{"head_dim": 64, "vocab_size": 4096, "norm_place": "pre", "qk_norm": false, "bias": "none", "lr": 0.0122, "weight_decay": 0.0, "lr_head": 0.0139, "grad_clip": 2.0, "decay_fraction": 1.0, "z_loss": 1e-05, "dataset": "wikipedia_en"}
Each number is 128 + 32 x the weight over its row's rms, rounded and kept within 0 to 255. Layers, rows and columns count from 0. Numbers have three digits each. The size before them is the row's rms in percent of the matrix's.

# down: layer 3 MLP down (transposed), 896x224, rms 0.0633, rows 467-526, columns 112-223
# up: layer 3 MLP up, 896x224, rms 0.0634, rows 468-527, columns 112-223
down467 103:102116177098118116174138106177083107102095165098136137119092183128122162110102128088062137182105147120083182112113128161152140117164113205110121152127141124121148111124097126145167144088089109120172166095080112101060138090099102116117144180087104094152095133122124135133075157140129125123163186111107145090188190116124077146125109075189
up468 094:154141129094139141153097114101156151171111096120139190135131122113109150150177095142169148121151174159101128129138139073143092074144173137101123142147204077100133089147151163120087142142200126130164146125091151159136153047163165147092165119138135118088140131130071175074144132164121139132139130120121083125170098097141127108060150090163
down468 091:126148142150080112121087123173158182142172155061132156131075101102123106145143091148132137134120137165077124140176131150171135158115095174123135171123094177100141099061085144120117114077085159157171181099139115151151120149074143201123112142168109139197049076152159114158073097143109153153093152180153160105133091133130165132110099176135
up469 089:128173115138136173143139092099151088143117062082122133200061111130084136146124147109115161153106135117102104119152119141121139182079102097114138175125164158185138120114101135124098142185116148105146138139130119187187150151101077106102132112115124106101151180142136116101073119089144120142082139097122104151132114133160143174154167100122
down469 090:119091151164087110115060147160071176162121220164101137124123115067108186182110123124089170097118113153165178136083066170122137110143097086093140173133132065124121179119138143131144139186138101155124130142141135146107138201156189146121190117189097089146114107094159158132159107112178105125153096119132175152148161125131138130122091118144
up470 115:138081109151127120154101064125133131122133128071103210154150159150131055153171057151164122059162145138135128135104141085169087096111157147114186120116133146176112144116202109128128100107119137161130206151137104160143146158171177154142175165141173163170103138122096130138172155146173067112138111178163117136116124171170153142160098142096
down470 113:091070141157110150081138092082083130172175166116085172082154126115128149193102154103180141106124145126102083113131129089122131087180170127153094097093185119057125142142115097143052150094112148192123109110084164115127086128090142109103126088046119065092088074117126113126104158096144162112187112119088089146112091076142152156131154096151
up471 113:151103104147152090121164096158095172137134124164143161139141166102143132107129109117157136194096150107058141188107147131143107159093097125152161119083124151040113128138131069133211110165122087108147098102134119137121143092145149155128163108129076152154212074104090153124126078151086115151081130196149115096138110168149133175071082140214
down471 117:117113103110158096110134138184158102130150095081155143110117097137119091148179140177133104127137076113138085143099114116128140075194151140159162162126127174162137115115123220142101111141128186137146166122126090134105105098093088152128160095117114064088101088165183112172166100138165117096134129097114152124097077079138127140159135130171
up472 094:156190116111130135100159145153202105144149113099058163160099149118128095124086133121091132162156152153118157151154125143107095179168100063128136132100131105109150175154107085176067073135071082158222161101093143085137132127119137056135090117123095138152102157134073119133073090135141156093117084143120101146166129085158144144109144104084
down472 096:203110154114115086103109074151140102110085130121171111091130216105053081103142143066171112116088078093106149146125158136181103126112091100172154167197138132118126128149109130102115078109130082167124201142098116117130156179148121097151144105136078106112088143146118088175149112132074146175122153120184151178105111127084076148129095159146
up473 102:127117143155120120137100125154101145127145081143126126089079157106123129150142174207092154141186109164175134144151110129052112127177113149123103189172130052110096112158090171148087097159114108128109148113119151158114168119111099182079158103145150176178133133132179156158146137143132134132178131179077126166122106131101152165153082085116
down473 103:128105117126139133091134172159105161099124145140122064136135153126150083172114138124143137110091122081118158134137136175095153123133081106138168098183203109095095140068107109154123154116133119131151109127086089067115136160145127107157183134124151115179121148117174115128155137114164157169093082123129180118188093131192114065141109127163
up474 108:164155113078112161124154196172140145179145120134134125081116143154147086123152094170162138131082140105169124121104134093052139085092117132147166158104089138063117143167128154116108132145133138228104105181110165176176090146151132102105084118172140081093176160197128131145077197151087095167090177118141115131129138099083106130111176147159
down474 104:141126127134078203086103158094196138104149178120098117154109160131127197102102102156123084146115151147162164139127116129176141161145152134067110132141107080093199136135118116130115141096083133117069124134127133160135188118125090183125161113150148106108085088124099185085192148132096160133137134056151194136154128130091145154109147132186
up475 094:140120126140109139098142136142099122161149136119210156145128144108153113148131117161160111134178113107129129137133103107179169157117123090133159160203099091137094144086170160137100114165109143119157125123109086204100155113069064160079119053176133153151129150160136157096176101131131080143146142076129156160197143061141132191130155042198
down475 084:145156129153107122156135089110162198101095120153136120124141120101141121137143113105114100144109136125107104131044117147145107106143135154110128032063096161115133138150162048146102176147202105155190097179123134090121106140080178099206111152099130119089129117123140085166074136126129172115120155120129077057083144202093153148122098170048
up476 101:112130126165152126154093080103180070123108134086148130080127104115183149135112047164160140112095159135155107066089144176049137131145184113154191148104105191085163133118139120116122107156166125074163100127145143080132068112180079104147117128151124121122088109134135156078093110085100144119102126138125130183152183134141123082110114141152
down476 102:164162109130097056189140112141110131079090172170118100109129178160036161160116168035145174155114101139131151169151085137174061161087131138148115130072147123186164108108098148094121110092181154128139138142123110123151101082128148104156134065121126076113188153172137138125143132175101119122144171142148120118138116142139108193102166158149
up477 101:113171130099121139147116173143145090154217153186184149144164089124114164147121138102124190136183112199145099119125094143125133153155129126146145134163193150156074140160152109090112135118097155058122135177083115128114125067127102147063101130156060101115109099168140176111217149136165153180122140182112111101148146158212160142139110131141
down477 087:148110110135144102124124133111135086114104055096089022103106139116176117095134150122158056120090109169106149141133179153128107101176176143138121075077115121132132164114107179150154098087131077130139149117169097068156149158187132135188152156085113132149176146115122104100032095156142118123098187168168147153134141161120146144138174120090
up478 094:143193128094147169164127143147078132091129125119103152176147156158166154163091072141166160091091074084133080125110152123105077148110132105175094107138094172083116122148110133128198094081174099083076128157194090187141105176147160170147129147111127110145061103128127150198152206123182078129137146076173094112145145152072225128066144164134
down478 086:157077149161094090142152111154190163150072204151095172111131084075059104155138131124139162120154179111177152195110125037155180119164152144125175114133168128139160116078143111095106148138089159209148177113107186135091089135149113069141088101092113166073156116141172157106105075130068165102158165125125174173090106143141138196161139149133
up479 103:162097124156094164113185158129149146131161121185161173176199175073131108154095133100161163110161047122139139091132165171155101173119131117108119171102111186094124124105123158110128120187163176147164155137128087131160194104165152116157168121126133117119148145173180114179151135159156154154135111128181155092169120185095183117065154124109
down479 115:168129159125143089161143117131170157128154101103154138122216094124159108148166148133138175128134155100175158170195099103066117143110107140081082110106135121150141125118182160138123098095145064122082121121120116113150134057140175099173124142128135086160113177108128158138187162164150088124128073161177117082081127106118083172121093147068
up480 098:129142144110140162110101124052166156148134155073151162083119112104080082168112167162205148205168126085158109107162124171118153136035123079191118089141159092135127098145092112112124133097141104146161116182102164104132149145107098113135166135211090117113159143113107125145149111114165164148155136170143100103124167134117208091131107131106
down480 088:131113127114097136152161131186114136099130133176115071132184160096165172105114077144132113117109151128140134204093132129098132099189133117122124144090113168170140188128140150137122163151082178103154093083121133172130116072136175151136172145061193129129118139123129144089093114183109114085149188144191179144120112181086080169105172069167
up481 099:096187124081110150157095092079161105112130176147159182168077140148075173100099134131122158150152110131095141139142084153206131152114178136119159141138129171160103131139113194105116109171140137103169140148157187171098092208161135130154127149156078124183178135080143090095154085155169118137121080145114117167139191117129187112102190134125
down481 105:126103141157134109084110114132133137128105063134122172181131192084155129127116111165161064137115138111112148097075167117084158130113115172153071112145126149139138080083068099064111144105175140149089152092157128141191154075103163167121072130105117094122091076185119112134078155133151146085112108137098131162169110107140116114118142042153
up482 099:071116130114154146134162133125153126137169126100086142130142094077094151159142097151117105127103088142157124211189163101191143118114096100096157090110178069139090159118114123148182143119149174185141153134156156152156116139195153136132134118177091166135161151131130108155155247084177075117097136127127130141131095151151104148125203129160
down482 107:170166110076138119101140092134095130104171148163156134089085160121151180129205142159039086166055138118080124093144113148085111111142171178107120126179176146109154117189187183137156129124092130143136134131105166108098139101170079152098190136103139104169132119163098087080134116072145190092133142165116167130139204164138145066162167140167
up483 099:126106128139104129161165122137090189154109122134157118142129131084146124139117101165124079066094119032132099114114146192144186136177118184100158147154068080145108116149134187122170117081132117108167128154087142084100143154097123107120169090134116114085164168115110123165153135151135179148106107152124137142147129165098138094164163169113
down483 098:102102096104109205167085130118077099183132188121130107111151180114148111170193155138098122149062117123107095113132109135132101128117070131130103092131114094134133161114153129098145094159189080084112095131134103138126134157138119093140187074108095097060113137104120063179113113129157132100135075109094159112125125096096132127095113164166
up484 090:124120162105162117101095174082114168124135102147116181126109173148156097140131157128101110170081156126142123064116180205158123140152183120135169152107049114110093115050147140167057088103148080097152150154099124136169122121122084123122127168106159142079108108156109185110147150136125072148157156139118169152107190131161106156117133117191
down484 081:101111098162092078152113106181135067135090139134170101169188137150120157090175162126179169103165182088135133153163096053120106117137073135098111096197151179091147093158126138085164191118130141164075141122116079154128074121089137139108141104146106125109072100025155106100093130123140159109119095085146184138170108147118160141206132132129
up485 099:128173096152116114188135159082140146103170146121129182095140118184127108123111157147117126139142068080126135136135120108091055086129146168116138062126111171127173094125134084161109088132161117070143127132160111070078128096079161104147115108082102130161033113160106128116098175189063176098096111133133143093102115153132127160090153069110
down485 102:101113126087121098125136046137122118176067174115134092136098189081128141117118132125140109098101120164088124144175106131128198201106053064189138110100150117155137117137133122123160131169135112144131163171054128192198114132114121092104114183104097135064132051158155105110148106087093132126184128143097097140154096156117102151130108133175
up486 101:163185110124173145116132144170162145163118149076090140128199103145155111172085110076110155114149110170099148109204157130080100136154135147144177163146142108151230112131114128121117086144139077120126105105113188092150125140189087064121104098125051101131116149157104137160146113140110117142115124101140130188153066118161141160137162117082
down486 106:116107066162113148118155169135156081164114150055091146103143111165158151137155109146101134133126162188156149112096130142147124126113081092141107124094072077157151180097137142154116114172110101139097121134130111127148106146130119198088121152105126124132082115168105157086156129154124088159149133143099102182138101084149121171104156069141
up487 098:124086147103118143077178128073132091145142088105152135165194147135126123188135185125129186132138137169187179097161184152161139106143082113122147118101126131125106088113118134118161111162160115219087113082090072174130166099078151137132122122083139119073090175152139110097161076132195151144106109086135156109146095075177191144099137084166
down487 101:137185080148142118160177132189104166131125081088135088092083106213099179130121143068101126100185133134135117144132171177089156155100110167143120153106186136119131131164151202096179164143084143089173177125183156090167091113148127167162165133168092160087123098153047119072138136109142132136100096193145104132145089110120085137154156157108
up488 093:119197164125113116146137157138086160153131136097205164084110177121091110153090090160112083097140116087097149087128155154112133155170161056118122112142103141105104102140126142115137118118123058187137151100206179153084087134049116149147128106180093095092134069149031178131130101077108132108163134171139131120146121040111132118120133137161
down488 092:160078134153144145083127120116154095111150138150123079114144126151168142099169141107149152120140162155145127181181083104104149117053116090096163137158162107188150090158177069128121127139154155081110157130112168169165156166134140095139153130097189107088140157173206128126131137202126131162115101117068185158142099194160159147190130114189
up489 097:120084148107136153138123183105187134117113126089162149102131068139133099163142149113139188167142080191131111116148135101130087141160143090142092172136113067096148087120138123108128131161108104154136085086085147178169109075113131124086124129186207149098129094166108092080078152149165136096125161175116138085113113129122169148101113137113
down489 096:169120123136122138060139009135092101157118154113186181159186119085150131121082074156164141083144163126087127144145140159105144115162157158100151136119109216113133178142123125124146119104146121126121131121152075130126087181186192152165053110133084140118105153137143128131102046101085124148128122127106159179135137097126073107135109055114
up490 090:098095165123132183171124099159155134153184095142140137157135158184124135116142092127146169102070156089150127075156139163124133195131132126187164123114148140117089124177074176112153107091103186111119150094173089143139103130159085142102103139103104168078198167112121109132113141102134104128128075157127138171112153108106105131131153122195
down490 088:131161102116110095116180174083075092112098124121155090137114172102117122084087153165142065113154161164168150117112137097173113096123192090078131172087159097087168164087151106157125193182103176159134129076127168102118108139205152146127136144163147113176104090176145155109174086137133152111126190148075121134104104174138068181079114160136
up491 104:152146090101130173104086094067162110185126147144153157143147081096128147106174156144148082114106112159150112114173183098111107142111142131126150143136151083101092105069081117151101124194102136144168140115159133174133131083154134126072165164114139158118131122147164128074140108048190111193197130148120144149079175116155115147095124108101
down491 098:119113175175134121092140170176153101122162135138120063144091109164107107082111135136053165076116104158154128161099184150104164155136107150174096113133110209150125130104084144134130130127120065154085145128164130130087160174096110099201111131101145085094121121123086178201138166165126124069144157120116137145150124103084112153143162144127
up492 103:054132095055094106124109158086137088151043117095104100154082175084128117127145129105092182049134100134148187186177073104106126089124162135071088124129107129190121100117156133112111099092167101146111132148117113115154182141122094085148173129180183184062109119140114143088144138119174158110150162126127145139104107105078074187133106110137
down492 092:235203143157190104147158162146106119080164094167093136070128154168126115148139093157121092147105150162119157077122139101154092196134138112144143140090110163117167133145125120147136153096110189109114120107139152132116087139143133155076110163086071129188114150147105102136149096121057132112159116155083081139137168115142139095126122157097
up493 089:074113105171141078149121088142112150174028088134092125085115159107142102088084128103107108111163097124133196098139132110094123134121172099140088155171068112104093098163174110092143100094140135040146113130213114130153152153126155124138165079116129182136175078143130102143138126077171100126141101092067115129094123127176074106060071140141
down493 085:155102117118132106154081108130157137101150158147104134196115058117108164155151161134167178123168085070141057145114126111174119124082063183145149103052116154171136188111131112156114062111131131127098095136099098139073175105106109134147132134165115070111073156181167165138113141202044183120129126146187105182185125153054129135169153111131
up494 104:151111151090105101170133123147177123087098122077109150114144137123133102122094166174125093062088114124122112153143129133080120115120123103099108120141139165167105122184181111125113147204140130106093136077154174086131153123112085098095153122099144124077150144096119120102123134181127136132122103118088100154114120083119091098084122108211
down494 107:132131128098080143071107132101169111131101114117154100165178128082137187086145130121151128117171086133149073168118126126143066135114104084142090121125112164089186134125107105115183068113122118159171110156162095160143171155146131097187124181077116142107122129154130110097123099142155081133098221099204078123135099122142129112062124122169
up495 097:099066120133126158174125104134122111188126081154100116087150126114167142120156125101143086150154128165114129179097121155133072120135082098147110144089073078195133093099151128128086125116192137182122108064151099126114122199127220205050133129106106156161140182120181163159107142104173091083162097148106091075112153101164135170073157133119
down495 092:199172147158056156110111128177109123087149157066157140149178167128106136123099125095117137136102106093136126076141150109128139146109121135079192159136161142077113183163065201091150130101132081116113118154145176115087185093115084088148106147114163159145142095127113077126162193155103160102068143067114135108106145125068162087122111125105
up496 100:159165123149087158106134085100087097169129211123131112096105111162145116106115095139176137120146133077157176069151111131099182174150199128118126114107081131166096120102067146145169158171106183124129061116127121081145111161188116104152176090099137187087187136169155130113158126157101131125166102089098134148103181137164191155131076148151
down496 100:108130157163104131112134100121145139083146141118105100086172131097051189144109131128159176072077104127110115103085176144078133124113147159131167106142084141170134122181135085172144208145119119098109146125084156148169071112156120131125118159176150103139117107111139137167129156123134119126125144158128133174103076099173112136144129128107
up497 097:113114150121142198097137153124084085146165163155100132142180072173129126089079106105135042121152154155058109135168107158123128143124149092149113143084221165145117103130152146159088165082124114171145152095143139149150111145155078129167100158139129137115139126139159144148103167131104119108126172074105063119111174180120141139208121148147
down497 088:127133130127086117197122119147166148115132135121169223165053123140118090106161112169098123178123078111078111163051169110103136140090174144112133062133051115118147141130045099168137129150123102207150094098128158122111178168138175158115095122123127140140132111099139129098093111127132132180154096101060127148183179158080151116094164117124
up498 105:168142111138092135124097131109088110173111171151143091141151167137125121160180145116067079123051077056108119132133104175136116127165153137170138156160144170139072116172119125135134194132101139079131136113188125112083063167098184134111139179094125152188152088100135142097131162099168154136113108157152128141086164150164147139135174085104
down498 104:111129087163158164149192114136062089168122117130111112147150057116116153124118104132169083151145147081159150142093103058132150100115092121126162166097098097149118105092106187130104115132114147159094128129147093143212164112084099132174136144080143153097112090111174127138104113127116148134094133086091145118136090101156126091149195153145
up499 093:058099142198127134152150157125144116092174114081159140132138092091071171109109114175129154126070093158148108148128093137148097172148112079138149135106134069136105124070128146116112124125132111101125116093155070156113162143099134115099061174178138102081088135186138145125112067120119117079166122148070147123094104150064073117115111119162
down499 086:185164118075087118140140132121065156131096137131078104115112172113134134132120095147119119150173160152211122116078144157080135153091117172102085061075149110123157134193070091112151119087105152132131124185107173141106193136102104156177147117117107145036160105120069133128144181166155115204129119099155115138137140139085174084111099143082
up500 103:166110131139105155121100118127137095161077135112054090120070126131161115058128098069113115099130139103119104127162134117101121166110174140186096113146141113145148118097092149087123156155115101173125167113180132145111146097117114135077122131131087120110178161106136124117147125104125121059150144121091167130065124113092094159090149180102
down500 091:154072116142119138087116126137172139121092152118169106117145084120098124184117143189114127156191171155124139137082138154144172154143142106118127124120141161101089132137134141143071127146133094102128216122048142149065112085178092143199163151122087145166106097171178162096089147165119153148131111145142082171111061114161142108174115112135
up501 095:177179101162122127116119136185095115094108166180104095053093075145115066144161116167146166104129093068072125126185144079129149133118186137089121160186128097103082161143136120074153136161111184155184122157075158137118139147118124132122076161138093153210160152172063085090151138157136094094104053096146164150154145146092102129136094180075
down501 101:165106172118141150123152123072143077153127092078150194122166135151129163143093145125097137161111096141122117087090094146096103087079070105136187080084159132111130077119117141135085169167117039151108109116127174133119089147133191126129203105092155142128141099075123161193165103097132175159141152139104174137174122118189155116151146099191
up502 098:170142162158159119093082118146178141127099169155084085136158163145156108160141092120149116127129107087124162120157148122178164168157116120121104082143128092164102122120133114178167125138070148139140147193131126130139144127137082090123144141172196110132136213109134108106113149140158170143138138140157128218161133100180111153104134152111
down502 098:135122126106201103096161145099164073093189148145175121120146125063177158160132105154129136078141112079180115149137115125123113149094100131150135124133130127061103116098064108102120121106141077129132152166126080117108164133188091155099122157108113141082140164085127192128131124169169130131140140096123098144158104108081138139200068166144
up503 103:129163072192130083155176091146133149140146137196133146122215158072130161087094118116144228138100108116160115194146125162144082185134140142161141195149084162070151096145140179158134107130168174185141142129149107136100158117092103074106149113186140076114162162137112114097143089099136122111091149118087144119120087082121132109153106166115
down503 095:127063140133092166142107143083099072134082132136141105132054098128154126113064134129079077095105135140106167122108124123153158123135125118150117131090181068111171099095096128138129138114080107129122047090094155135125088151128160080158058127113131191114148046124136149146124104134116152151169159140133095168120122164111182140156097106194
up504 099:152114099138180131179073175124123117111145135175129118093110085148158087122094166095095045105104163135144179122132136111102090098157147150151070120102137192094136136102105112139128173142134119124145162100180060101141134123127148074097101100152106107168180146151098118104025091156055074172041151138114131125122143126154195141088140181141
down504 085:138147105124066127117161120083106100117099114071144110167179156145119083105143082137190165146163126096120107131152132095142132185117095106115184134175161044152123107130130105056124142154095198085115090110077164113086060083155102197157145125121088155145081145126098116159192119156119117153155076111137129103131070151162097148131088089144
up505 109:144154148175124109133126124109125121178126170088180131117154103160149072135084140113139121125059117130074125126107131145135132177143162099157130147128106103137099062134069210157089092139127162150072108150153184085121173116120118201154193144145080088160136096154089065151117073107060105183096096106087126083112139140161083157058136143139
down505 113:179067173137176089140151124147148119088182083125134088176141184108173103109101133120142138086106129140103098174200107108108115126153213178053099110187181076210104108207124100107187128127099143066132163130143124109143190122116167089101165092177138101139089158118153101143158107072114097118144122142148120104188178109127101069115106159098
up506 102:131116141130096127118084089104128122120108160113155183119107117121178112129133083106138076143131135148079147089136121123134182130129123105102121108125222086119150128177156224115128118124136136056098138077120113152104134085143145178148143086062125084125152139165134118106140146149104160129076093127117122151148098135147150148116138120116
down506 099:187130136106126099176216119149142138112105153173100101132135131128106185094130139096159110134118137097101108142111158165151112065117053151177084105163091081159081127160082183078099109134126158112096109119143151134146142157108110125152084178120101116055086151116093171146170076162074138106118191143158079117096120131130151107159151183114
up507 107:151076102113086153177172147106121170144178091128136168143097138059095146145094167101148111157104111084139133101147124181146150112129111142073159151176170135133138144175102094114084114160128133100174103129179140157123159185111137086124137134138101130202122161160148159156071114118158154177049098130129123174075162154103146105154128082156
down507 107:076099073147103153126155111190146105113135130053160101108134110085132142113135144095154131109132100140123167137159087158189196139142143138135131076130198097130167110126127083136114134159081156119150154124164168110064149114149115097132091093111171131123174144131118177151070108084125159105130085110134133130118161160124134134146159064117
up508 107:147149116148146074137087085101138165139148083172187148145148145106115132121131187097127052094095152076128131118186107148087088111121156129115149104097130143171106115110114136177105138139147137147120130091112129112150131115095132131107085089114136173133158105195150147153099216152117124118106075150092138138066175122127208159098155079084
down508 104:100073139143075102129178102100086125124108139205177198177097083128097109184194087087075101122100075122104122097068072163168130196116183128128115156134068095148125161136102172111081129189118162159114079098173108081106133088125138133124072114153131136131143148100098106124092107119152108146054115069102144144136106164101083124129170139117
up509 096:081096110163132127138088117127131070133108141179112089182125107087083170115107135124107091119135092098169103103097152117130156192005082160150129098101113138141167125154150141138142187086164114143129096160161129160085089142114042089084117158143124119146092119154131124110145095096146083171090094128138117152159106097170120083104150167139
down509 090:143130171124129084159157079112104124077118165120158068144117156180141088160149123150181181167164127151104175146133137153109135089185132126088158082098160121136149174103115115057144096099098156109075134175127096129092199149122145171167176202127151138125182180131081126158109157062145175055147154130130082111113169186071107156125087028102
up510 101:120117092126140071129157107155132157163135111124178144110166106129154125059091097095129070107123132095176138116156175140163117115204119149107122160114142118088115102129102099113184090119138155191161063098175153118145071158144184109193127115181190156096145195161136150113148124110202071095130133148135151142118081104162114142073119112060
down510 093:156137191190095172106115192115185121130156144151097121098169132146137213183159118171154149188124085153068138163128054145166188088097149122126136113147145136119120101117146168122066106077155124155070115171133183137099138153134105163068153163147072170160162120133115071112138133108096121185126104110154158087110098123131169236137112120116
up511 101:136120129155090124088141106225103115047135103138151112153158137142138099121105080121130151133196064068217106174176158130143165130127077152158087093160099101071133118114113086176129097127083146126120114121185055132147157158141154103120143112134125176110177185133178139107082134178177195114101136184179137221132131115113133133121102117152
down511 113:123185077099104086158122099170169109099114116155118057126128133161103160150155086129153099095134093135134134176135123121085124178133098141138147163080054221119112162155137157163111152046101121137106149130137122128111126066109115137068143107162163126126175150077226140084098108080098135106131100169069151101123118146136089129161135117137
up512 093:154122149133109141182143148120131154112094117083135168084118129102098095208139137083118086056094141091082058172146124162070135135109158195145126130144095156165129116081197092105122155110164050141188085161117086088163133185160142162139132134190149156130171145179126104158164153137133174125113151168148112117117155128096101178134087133073
down512 087:109110141142145124060082130149122102125100123140140153107103183184135140110139162124150111161153156132127181112154155115123095141137095103103169150088167071116169139177122195107132073155085105079091126078119165186102157084173080150108093171099114106123059148134141166019129127105163097187118124092117183153150096093142130101121114147136
up513 102:068153105163095080115081137121125145105053080092171088123140100118125043137134195192093108095077110117076121207119143130082137102132149104121173152131149155118090127107144102125161150103099115141193144087084094146148131098119234129107118105072132104094144103111047113117132105148159123068123126147167165117149159103133149167142135075107
down513 108:165117115090121129125131175109176084083131046106108170108086169139130078125129140137120100087148146125113079125189127106133161136063175158165147095108112132091151156140136118098109144160105135118133180130137125091031120155108124122152150096170075159137182140111129078143136183152142152140146143142098066108179100149147075187092113086172
up514 102:101124111133161109128119111173163155122160116181157116112105137202127110150136115154160105162081120060148153122149099148136158105200167105090112092126123170158131151111231089084119168123145157121140173113153097075159152125161111110100136110119141109181103133218088069163112108212114159115111138194102192185117181087122131108100147133120
down514 111:037093097097163080155158103138108155127126158113106096102124169091050106136099105150104089131170177146092099139135163156110117130110144140151063157098103120091149136087134135142095058145131113084096117153180111181104093099182184157125135133109124095161142075131102111095127112142125138119130170098137123054107110154150091099061108140143
up515 095:208095091140136175153135132136129141126154136099125093097159133119096191101162162117145083128155135156192152085160136125139112081122142077148127118149191105113142120187092093146133118102102181096106084204199134127148154126161111095092089116143131181124110124116074092112111062160089189137126105082103187137135165140117122133186129104141
down515 093:141188178122165101113138198095116148135094053142110125098134149156121100153105113158151144123120120113083137089123100116155187170163133114085155137158141100211112124086124160109096100107159136169147137118097197184113089103119134125135123126122116115107152152122114150080129159073124147100090138165159150164115105118088164121097153152232
up516 100:140135139139203109091127117140165088172122151116078113072145120193131147141107150143079116096168124127089162107119125117148158151115156114089116132157182124109095077117075141133160111151160145082172190138155125108147138132107170153092106177126131129167169142043173111099116100130157170147147180090104129114114235123179154091104105079176
down516 113:122158136127191123180110100188146105122174185071144143122130141105138123151167111174084168101156143047114128111145170141143148130119115090110123081106175075109139106126157105129133152103059121080139138088123157142096110104132085179125108115128115129170171183118112131135132172119229127107142157096082174136099203086111165126100106068088
up517 099:110104108104161173077106127073236121144141141115177114135181147135164148157119133158125123169088138167173157094169093170187123147110121071174052112115124128150117105112081185123126091158089152142175098126126118145178073186088114178146148126108111143148159140108120135183104105136109176102181152128111071146099143120072139125043152202085
down517 100:103171194079121110099097097154114166136079166135130109132110170133160144068107131164168155122209089144168102129065096084130132160095110161107117120129110184149099151151158119205071113160092097189179156067077133143077130155159196134110136112123139157151146139116083160128100115131139091132099172130146116091116140118123117133147103134106
up518 100:099122158105191193116170143142188124109073080148158111100118121100121165157113152092118112137175175165161217096125121170107181122078097150160191165136152110143215141091142139111126120137078123123124141106155148164130095118151184088122179122122136077146105141193129140128176170176137111147113204127125115179171166146165097161093159134137
down518 111:026122121137154119127155081128145133117123128133160115067126132097149093121125083166160131145134184184071145103182091158130204091130112135122105151087165165139138127164102158102173073117160153165100132106112102139115126170199090144114159108134134128157134111089109123158120134096075132101101146104100153156171148187133164171187109110124
up519 103:069116109084134147142106145148175144106105141137051159096105152166131054072142104125137089130122077142139103114163103111139127176164111166137080066156039147090125111085109119101138078190110112167138140085161102102124123142130085106144098140080103127094108180166075101146057105111158165125108122173097064094104107128141074162122126193195
down519 107:073108064130136096109132104154143136155124149162070049138152103144121101155077194149057070152104133110148102106105141135113138109094127123160108151120136125145085097133152131150148192086170101092060134187089165107126114137147043160118159130125169157142126144139185151119120116102149168102134072118154132101166165113179162122163140116104
up520 098:147133126163147134102091102144138146139127142112078152094172104075156152135112113154190130196172133097142124132173101156139191164197158137107124186156169193097083161126142122121192128213097156190103135179131161121079150149130133138121136104082148115136197067149183147182084140173159144122144150099148110107183095120144182162111137121132
down520 089:069125168111085137195130083095138122176157060123115140125128159114111083156154117115109101186136076097114161127073208156176125090125135127163116162073133135100096125060153123144157102093161098098155106084165110076114114096103143112080199144172134138107172136097098144092137140064103142141103121150142096139102121131178121132180150149102
up521 089:110120150156172173129088162112153121180118189148136165099173170175132138170125084119181142154205092150134150128119148142142158122111133087175168080118114139094125166158202156136132124116132150067127190102163090123175175185127115080185137119125048151125104140156134147036135069121119142096126131170156171143142098153210139140095118096182
down521 097:110116090180133132105153160145131147152031138151129121107096126115114158100170110201144188182180123137105067091161134175104208124110171161106143098168129124104159119155106148081150097126153109177125113105121120098115133123185118126138172165161172124132124108042089102135170152155129090093147161094113072118087098096067159102151176120168
up522 105:186113127112121187145105109108109149173118101167140150151152156110136107164132095179122150072169146156128162129120084135144105160114157174150150148120101138093104126173078136176152110174134136164118098101173151149162088173202180094082066143113142155149179106133134107143139137130119170145197128146154120173129135158093158198133110198120
down522 107:139117126191147089138140143151160090097093120117161093085156082151136101128110099134120120185148084153092173151153089132146170126108120077104110153124163108106125141116098102111131135129169150105023098130126109123177085158074127186128167151170108085121165180102132115077145175114109060112108101130170120159162136144134124123065089125140
up523 106:154130146102103152163105138088118159118163109140158122073133144098159109108057108100145026072119036096100149138090156092152095126111187151108157157185125137139075108176142159122160155084176152142082093117122131122115158084196081087109097181127064078095188134144118159153122144101114133109114191092119147124151097102130127113074112152152
down523 105:114111114082115135104103080089117142121124166153114106102074113105081151108121101069089186121135110156070131098157135143138141023118180184088114119192177163144094139147121134141173120150168110133103135149180111118171132131172130123103171113162081053147139170113091152159119170106166190151115153096175098166160144110179146132149143133082
up524 098:087164109149147149132159134155171099090143078083127154159094143213104138149132138092155126218160169163161106150123068140153124129110211107040156184082125170130120119070139174123098130108132171068109156098140133104144136170144198141160132141133159176142146095155085149096143056097102117135115116100139189102121168148097119181149180094124
down524 093:156140117123173084156098059138146171096114092131117094174150167062100102100083082105094110101143145139087094119122144125171173103122106155125117053174139136136077157192159124110158113140063092172229144162148133102130093134105058069170133082106158089193130154117130142147118152109165140096149114099091129138148147080108104105091161152104
up525 103:129119104144164130157199110065132143178128141166104156124145173121115113071107152128115135132181103103136119113163087151141103121120119146106150152154142149129112071197160149097169114082153128109131131121087118132167130145228125102123211110140126118180135161157130158144183108135088085138149091156121199119134118170144127050130141094200
down525 099:116117140140131171143080108163165133119181161136099139119143042139146149098144114134145104071062129156117080113135122137131134077058102168109118112157060134093134173139191147106085162158161109092117095150116130174142094160064174135129110099147095141171117106128169162115148162186174209106145129135146085093141124086159156147155123158086
up526 097:129148159107117120141120161123151128183138089185055129123165156139166092158107114108149142149138098170183106129144159147131087121151124177127170112112106214099103133126137105141167133126144150195133101162111127168126105143210124168130091068119069145161199126088177139124137132087157118086132131159156171164101122088144106146183109169140
down526 092:135142089153134155123151142095117140101063197113148135134096139157148152080158118143119152142129121120152136097123175098105138204116137085185079132167127127137121147147121121126111156184090177143130131119131132089127093092122088108152125072161166101084123140133100136120108153151172117144132145102076052051106154148067146072125124114076
up527 098:120100081119120107113160133091150110154065121096144139127141154078164141116102201071117117153126113121152113118181182130166120109181078107128107175078179101089110107083076179119178097091113145131115156120194209152075140101150118147108105074126141150196129181120185115177098112148030095100145130137106145120134090103065144171041056170099